Weights of a small GPT-style language model, trained from scratch on English Wikipedia.
Size: 12 layers, width 320, 5 heads of 64, MLP 1280 GeGLU, vocabulary 16384, 30.2M parameters.
Architecture: rotary positions, no biases in attention or MLP, untied embeddings.
Training: a variant of Muon for these matrices, 337M tokens, 5319 steps.
Each number is 128 + 32 x the weight over its row's rms, rounded and kept within 0 to 255. Layers, rows and columns count from 0. Numbers have three digits each. The size before them is the row's rms in percent of the matrix's.

# q: layer 9 attention query, 320x320, rms 0.0581, rows 174-191, columns 0-79
# k: layer 9 attention key, 320x320, rms 0.0595, rows 174-191, columns 0-79
# v: layer 9 attention value, 320x320, rms 0.128, rows 128-147, columns 0-79
# o: layer 9 attention output (transposed), 320x320, rms 0.119, rows 128-147, columns 0-79
q174 117:063169105154125130092092133107179108129120113162165127134177129100105107163105118163189097143111156117158148136129137116121145170111076148126166155143189091132122146169125101105119183118032178105187105094115092137062090134098177140114110127
k174 117:136172100057094135093091077118085127074108141151198150104109129116144098215149132128082121145121184118167114114206126202114104147120125168139114112187243143101107190156160096181152124167143116150117128088123115117122140134104156151069090073
q175 115:113113086132148130104145103127185087106121153133087094183144159120159119123142167133168151089171125157102139152091141121142153125144081148087087125119085170135101174093179156147098108136117143151109116095098146158073126049111144115027141128
k175 109:111126122172125137116134159094218130080078141100183120117126081143126116141133111162148119139144044159150094182153185109120097136173111166144117142061142163135170119156162123167165142137105126178145131088150099173179119137096167070064139103
q176 118:127093132093098145070120155094090100086136078145166131109090112135172122123132120146150141130128167136113176107088102172066100056119160151152103168097083140110170081092163126106074160135096106101162199145124125122099159106105123118153072139
k176 118:196131143072116139153122093148132084112123099114167144081176139137112088171155127098150153151080151126089093114093160159105114072090107121062133098162137156125125107097118133079133123110086158096191150130089141120161156120197177082084139079
q177 114:136137064162102116101071051183073176077105133165221170168123104182059134093132143101128099076104141143134141121047058153167170077126058158123152122120098100088125108115119181116095140120157120121154146172255129133107099143062139087155156123
k177 111:043116165136097058131107111165144185070173074081197176128147095163162125109195118087134080111108161116093141126083156122177127129101094171154132086086124150107143087140139133162111114123089118136147137181169085143172148177049149110158133135
q178 111:096165153073146184102117159114155146151151146110167102092115176139079134101125087174117114171140163168099160108165156027133131175154143155139099143086082143095056066110147093169143131078152095121150136154134086072088144120173176129103154151
k178 115:150158187106182174159081118116141156136105114128129082109078129136116077130179137097094153168099160152118172143168102029131165110146115133132150069107113114121144135094093146129119082139096078123137101168123117135108169057096117115089206142
q179 117:088066119172118182149108133198178069168097135075138098125075191094208090110136129208118156086121103133154127131110181109123126108148163091167104136117151103093114166175130114119129138139091073142126121190166156140075094085115170146138141116
k179 116:088123099185169141068100117115160168129141095118132119102144114110095103128133091128103086114110158116116100153115160142127156141118158103178063181198129101103113154151143129140129146138114114150155153193139156073119170151118152173106148151
q180 114:169103122106124207161153122111176114087109162129096152127139135084150132123148131131126103097111134102150097185127149131150109099146088126170162111108107077127178118153128103114108131098120193161150099155081151151151077081081138157094166107
k180 114:163127119151134142115103161178152131121150196139087145082093156102101106194164150158159064065120117125134109161098141177122112147137109145138165107083136050082120116123120129101107177106164137165151144125171124129133122113203175107073071089
q181 116:085139183103150137140084152139148129134113139092124156148160163131159160119126115207117164109092153117149107125175033154174100119182150129114191224107154099097090077114101103148136171136170098066126125187151125129094119132119187132153164130
k181 112:091143138166131136133073197151136119185117131143160149114082104110113121157119071140134112163194139089115095140163114161119101141125089133132132125092142134118098043097146142117125168162113140075137124156177167098096147097145091129103146117
q182 118:145225108077114094093146178090127096135129118090174160131133082168084124176042137146164141120157165129147177118149135124099193139117106169091118134149098090148125150076103176103144136252131169181069066120138133137124127104145202184141137107
k182 116:125148064124150084163089117137097125115150130124147207224136128136172123196068183153097134090146154093171137120160100106113126118147118170063133177117089123092154148148091149115071165173063139110103086131087132122085173107144129136128092144
q183 116:192081085104124147147110135091133083124202165132121169045124179116142127110135166114150130142122128088119134124158133105208135145122083142039120154136142160215139132099094129175106126144152091137112104156133131123180152111065113107114141161
k183 116:209118125107185096101070110145070112113143112142112136149172134116150118107150096110118134152180132145091181148130145135097141096120076172219143160151087176156125155130197150135111152075119109173111092157077160155123184125064136133131178113
q184 109:154119093144156110114134106135168100144094132186105118062083109084154082075119149100117159119120183149152079114119105116145131109157136091161091074101165123101153172065182122169140093127136139105151144188136109103118101158164156114150148143
k184 113:166112154145092096113096129095130157092033063111086153054087151104101137146183119115130152132116189098118119160087172140133174163164092066182153086089139146097169186129117123133169176125208083117127164124110107092160177116093145143128095151
q185 115:127147124140141101124112255161132127111137077108113162095176128122107116142103131137150137139123104134182151184141140103120144107127103167154108088130078126086103143143155139108088169099132082179109154150146102116151133119073147137155130128
k185 116:114151132114171090117082121135150185134083141129148131130140135102176123167123128178107108152154113097092127161167080147136112139081069060172063200102116082217138118110134121070039172163154118114125129155125104089127130114156170128141144151
q186 112:114224151133104080139185129167141127157096184147133100117114106130109170105120109137165140131136154127148087135086082111123154107131159234185108162126149143116096136158152098106133167147136148136172096096175173116112132156123135159108079072
k186 117:104140129130121181115150131144152195105121207151155124105141092127130154133063141134134114106125095102184081088116131151153164131118179171155120191103150065186166167107104141042105142160157164076097113140145124143123087150141116109123150107
q187 112:189158131135172095120093092095090132163131122155075115108099092131061148127132136117132150135134063127174146173152130183123168100147149151079148136137169170149141146144084118058147114105105132125117139085083171080142191142157162162079108090
k187 110:150158145103193123151122082102140101160131092134123123133104122127067107114192110125133108073178135130143183139119127148099141066116122112101134148124110167130116131155100141118126143146159110156140119140159154098112127108062158167127121070
q188 116:127124123155136151162176135182120121189130117105116124100102083157149109123140164115175130104115155164103063090139202130137113159050126141183148169126060131137095144105189159109148110223131165110103136099151076101123133082100146161096130143
k188 115:115148135186148129146149172161160134138085161130161127109068064119169102118101094115102111036157151128086135096069192085149149140130118150099144055120172161094117150132168139073124118136163090168102104142160122116104107117141130117153108180
q189 114:082178123106180207078072168126119109120082163148111192127136096099140134114151185135147152157122102090148169085075159131091112146172145094138067173145142132073189156109107187090172121153161139140175144145133110135085117125186116116065151143
k189 118:110132142117145184050108136133137117192145158151042157143117132162195139113151131165169096138071104120161057109158108145128139201177133139105095096165102158033140124136096117084185128159214173116188119143151073125106135105185089161114163127
q190 112:172165105112107216129091115141161175132188112128112080077137153121117092112110066180157172129120115153083125145159147187085156172123105114040108102153112157119089152090170137131111153185157137140117105079113200147080098123103084141135142124
k190 112:163209081119094151109119058142072149127092072104148164095146130107111131087102117166139118110131101152148110136131128155082165139138051128063129126146111135112097093074100169148109127168108099184140140136108138095154148167129087168189154157
q191 120:092103138144207117131164163099119152094185171073145152128185162153086066160163134145140107072150105108140162133097122164120162117138146117108119181118127113092154149133105174103141130138146171151108090133167156086138103132090120114093141154
k191 116:152133128126102080143104088101147132109102128136100106132205141122118103154103131096142150166144085093222124091166059099135133129092082090171167112112110134119142110125109170161127116110122115153109122121153165101125097126146141179129148093
v128 104:140100081161127172077105117122125151117111091098195073123166150200133090158099099126155110126085111128095127105090136134141173129180150122087114154121131103097174103132075104143126144172116101125111139154144097045124180110122125168076090125
o128 107:113142094089104138132127161112107097112157160148089187101089118105126132028100084115151154161151164166168141110165109169114161135136125189110148129158127224126115151148123120101113103130164140157153138122160130173113106085145104122089141136
v129 107:168153155076135112104117139128134100162136104183182117160126119185102106021165142176081075128106156130163132134120115175097099134078120131172091120123130085130146127136068214102190093150103072223140133139181162146143082122151109092119120121
o129 106:101070154123088120141111122159073171132109122112114191160194162113115157212126150144160116139125158095119127103165071090152163186106120213136134131152143106133137122165152065134085140117142146166114092101136118147139098096197151134115131151
v130 102:133067118185077092172144155142108146108097127126117111126153133129131112205077129151083094182074120147113164122149131164144124092134094113135105105131125189167173130126094124125139159139114181163125090087143148129131184093119100127120182123
o130 102:085207138120125119103085073119154069132112087147123110143143144187143083121154146154132161112114197062097107126106174098132140125117061100113139177107133087112116141101136122136118129155111140113095123144178164086146136128119178130143079115
v131 098:131102190094129113174134125168116110148139121141179171152083147120105133119139121113053122126117117216176057137102156163117104116120093181115146145103126134172065146140105113129156117115082090121146105114158123084077113157095134102187118172
o131 098:135139096155157137092153088091123165155097188154120123113150082087165146175149172190106162129126122107139190197128147114175171121137212064111122070154149124073170154122097142104063115123121119042135150166139116162098099139131109191134089151
v132 101:082159086103191191110190057105112111201134119144137210138145170112118180177140162094088183150083108157150105150159093150139088117107119152176145142118114098126140153122072082160075123147141098093144090120132130144153101140136171182133108131
o132 101:137096155124132110122117122144208120111124107190113148124066166114153101114114123140106103115096147075118177117125125119119209130119213120119167149171099121118122056147121060166143152152118105131097145138137133102135132142171095085140105090
v133 101:088134141080088156082136111088144156176183123132171155133097172122085093126145092144193036118125143139133124145094083105141084155098160070168212119079099204104117075132186127126163149134119134067095126152123175093128128144152180108140118149
o133 101:219064111206128086140134131108127144112158117154093100120133089152130103156095188114153110120156106150148192167202114085148138182158155209090118072084143143143096145059096117103111130128124182136141141086150160126115114150133129127144116169
v134 102:121125130125171154162061121172138096153135059145101105105096119063134137133107139139114098121157144181114080153129196096108116139185134141150149108165134103133127138149169127161103111170154159056147134101133085162137120159150108111147154076
o134 103:143151078187136131169154131120173175111175094093167144143109141099065078088116112156123199145112125066144203103092105115134086069144158113134060144101139146166110123126106083165093104153143164161168086147111056131136156139129099131144110129
v135 101:099125037122059106125131115169083187124138115114212151180091131145144168108127155091146109209158132140104084094207105125099071147081116139133135168169168119139134140119177149137116119082197104177132125154128128166197170146127164142139177105
o135 102:207120164138146144160121118115128125103114095104112091083095173116143139110120105113061118060161119122144073037107157091138199097095162158102149131130077071122131137115133113140123124167154130086111075107113140166123164119150095169115184171
v136 099:124187153116117190146095059163168141117167077124142108151111072155110132108105151138101160103131071181077084104103104095068156123133081143140098146129097115140162120138121114161144133141129141116194106121152079113120095059111155094102120116
o136 097:107173102187120141128124153101121186097100153079084175146128170096134077205062167076105101119085113142159182144098157147164162074099185116111058142147170155141137192164124136118159091108116135113063172149118175134146074158128135097171200158
v137 102:138085080083171139147115150056161131184156148145118084097175198110130096140078164131108139179133115069177085099096122148138123123087131179124077120097080084143124129118096163136181095096082098219139119140187109172145176043179168128126152105
o137 103:170144130186122132153119154197142192109127139165152129159143180110136184135159131095113147124109184177041169128149063168072117092103070137155148136151152153167158126144122082150131103154107154071097130131152108089166119183109109140100169166
v138 100:143129104097141076169159133078144088110074143104097147148100081075086083172131118158142128140152140101104090110135136106141118094177055127129103101070121110135125105129178136193167134140084145196115158144114175156166161162098171110129123123
o138 103:142130211136066113090110128185156156192099130080127074134182152134117173106148118166109119198139094142110153173138145147111074097127190123128132156107155106141114130109079064116143059184118151109180079088132163126103133185127162066140155169
v139 105:184155199255121158161164142160112105125100141143140111150098172146146234136099134164124122108088144131122139124150190133108056141154102074088200129106171092150110157122141112160149122141104117104083140094183200133112159121151151163137125155
o139 106:186170034088153134116094170111072225123142080131176124100123128145103107123134130170115138122086130109073079140076121134155221107146147189127133148180139136198134126145162132083117096152162110113137142134155112194197091170106110072164094128
v140 100:085121123079114126052162174158153126126140179164137139104154107136164172143136166111169131099048104138128136132090132158146106122090119098105117131144115168161110150148154045127139062147101084065121100125141115083108128086141177129186135140
o140 103:133153109156162091159164101094132119089161140124086139162204112089132140113168119146106138151155097087089143125147111143120130095112166155144103130081072084138140091042127211097167149131088142078124108153168145157136091161192157146125116031
v141 102:178066174144114111134042137115099090114146096135167081131137073140066140169078156164100097167062083096165121129135128067171052114074143109131162127104167118073131088120124131174138151188146167168061128181142120194136126119166186101142132115
o141 103:073105055116124088158124064159110176124149179069145060133146084208160201110200116101119103139110144139100147076134134099113118134146159150105165100161122090107106096183145120130115151169101130113128125099089149111146164116112130105144087111
v142 100:137161143094119077154200187168129120082115114139100112133153121138161170126149115116143086177168160165122111156053100144104178124137102072132131125186119094137132138100118097097114155151161135121133078146149092159102185118117105111134140128
o142 097:124121137157147115109077152105151128127124132111126184126160135112102082115194197120116165110109190107164141051182112115103155088176165138093126151076159126078071099111119095133156124119131103109069135115177149061109165139085077105127132214
v143 103:150163155153103174092149050153110096127119139030110108147138137117141141122077160158105124089151175114147140107154132109152097093089088098149130148132139168162155114131129140059144184200165064115088117158155115075172166140121093087107129131
o143 105:134119117155192124099071123065111162118138165093131096129079083112059140062173196127119131103106120100122122145136159116121154144176152150156114133117108110132093121122116133130144120055146145141152121145149161113025116164182161135152104190
v144 099:135141091064157092130106119100212131131161131103178130117115151150177142197141131105127087174061049145125079131125147126178119138194129114117126151083111147150099140087130102108137124129186109083111140141090171175158112132144149134143127118
o144 100:130068141184147167143042113143110119190178145134115109119137148061122178111148084144128130151135146083139127136127120170056114079140135077146095105157141156106160131138118065188173157138114112180071158151154072135139133134081167092169089143
v145 105:111102064155146118145145125088126182137137106184167079118082155159173142135187073115102153108059137103157104160167103107101097117093118173152168089033087170131112063123098101104093110116166140104121158173114066060163106136113098133137141134
o145 105:090075203106175131098158131159097101076139089128175195154113164089091161188113093125107118162184190059079127123109098109104084075131097117117167123148077128121134052092163151135156135086116151125098102133160148124194080102196145095139079068
v146 101:046078091141102117089136100187095105092157124078061146134183080164166145134116074122113077132183131138127152134143165144156100115168184178132154166095170167111159093088108119107194094116060132087081135185092115131099149127150109201087073164
o146 103:135093103125070142105139116113165179187118175188138147136033076064116143128162107172124139130133103109148139166130119095072115106117109127142110188111108053165116124035138165133117125146155130104142128140149196182161188155093134097123174165
v147 103:112149120153128148142168156045128134149086169127139158156160142178106114146106077093104095152163066204111134184223101147130137111070099092067088127157115124159091131125157128106170125141145132149137102124105150135090130115118090112155150069
o147 103:181126125126096130168171102168161094090176084168077141150094148106114094135124144113151148081200141124154109133067154084151097122117109083151136116122156140094118161210142178131117130141132128084135144153107199139090130127130161078101162216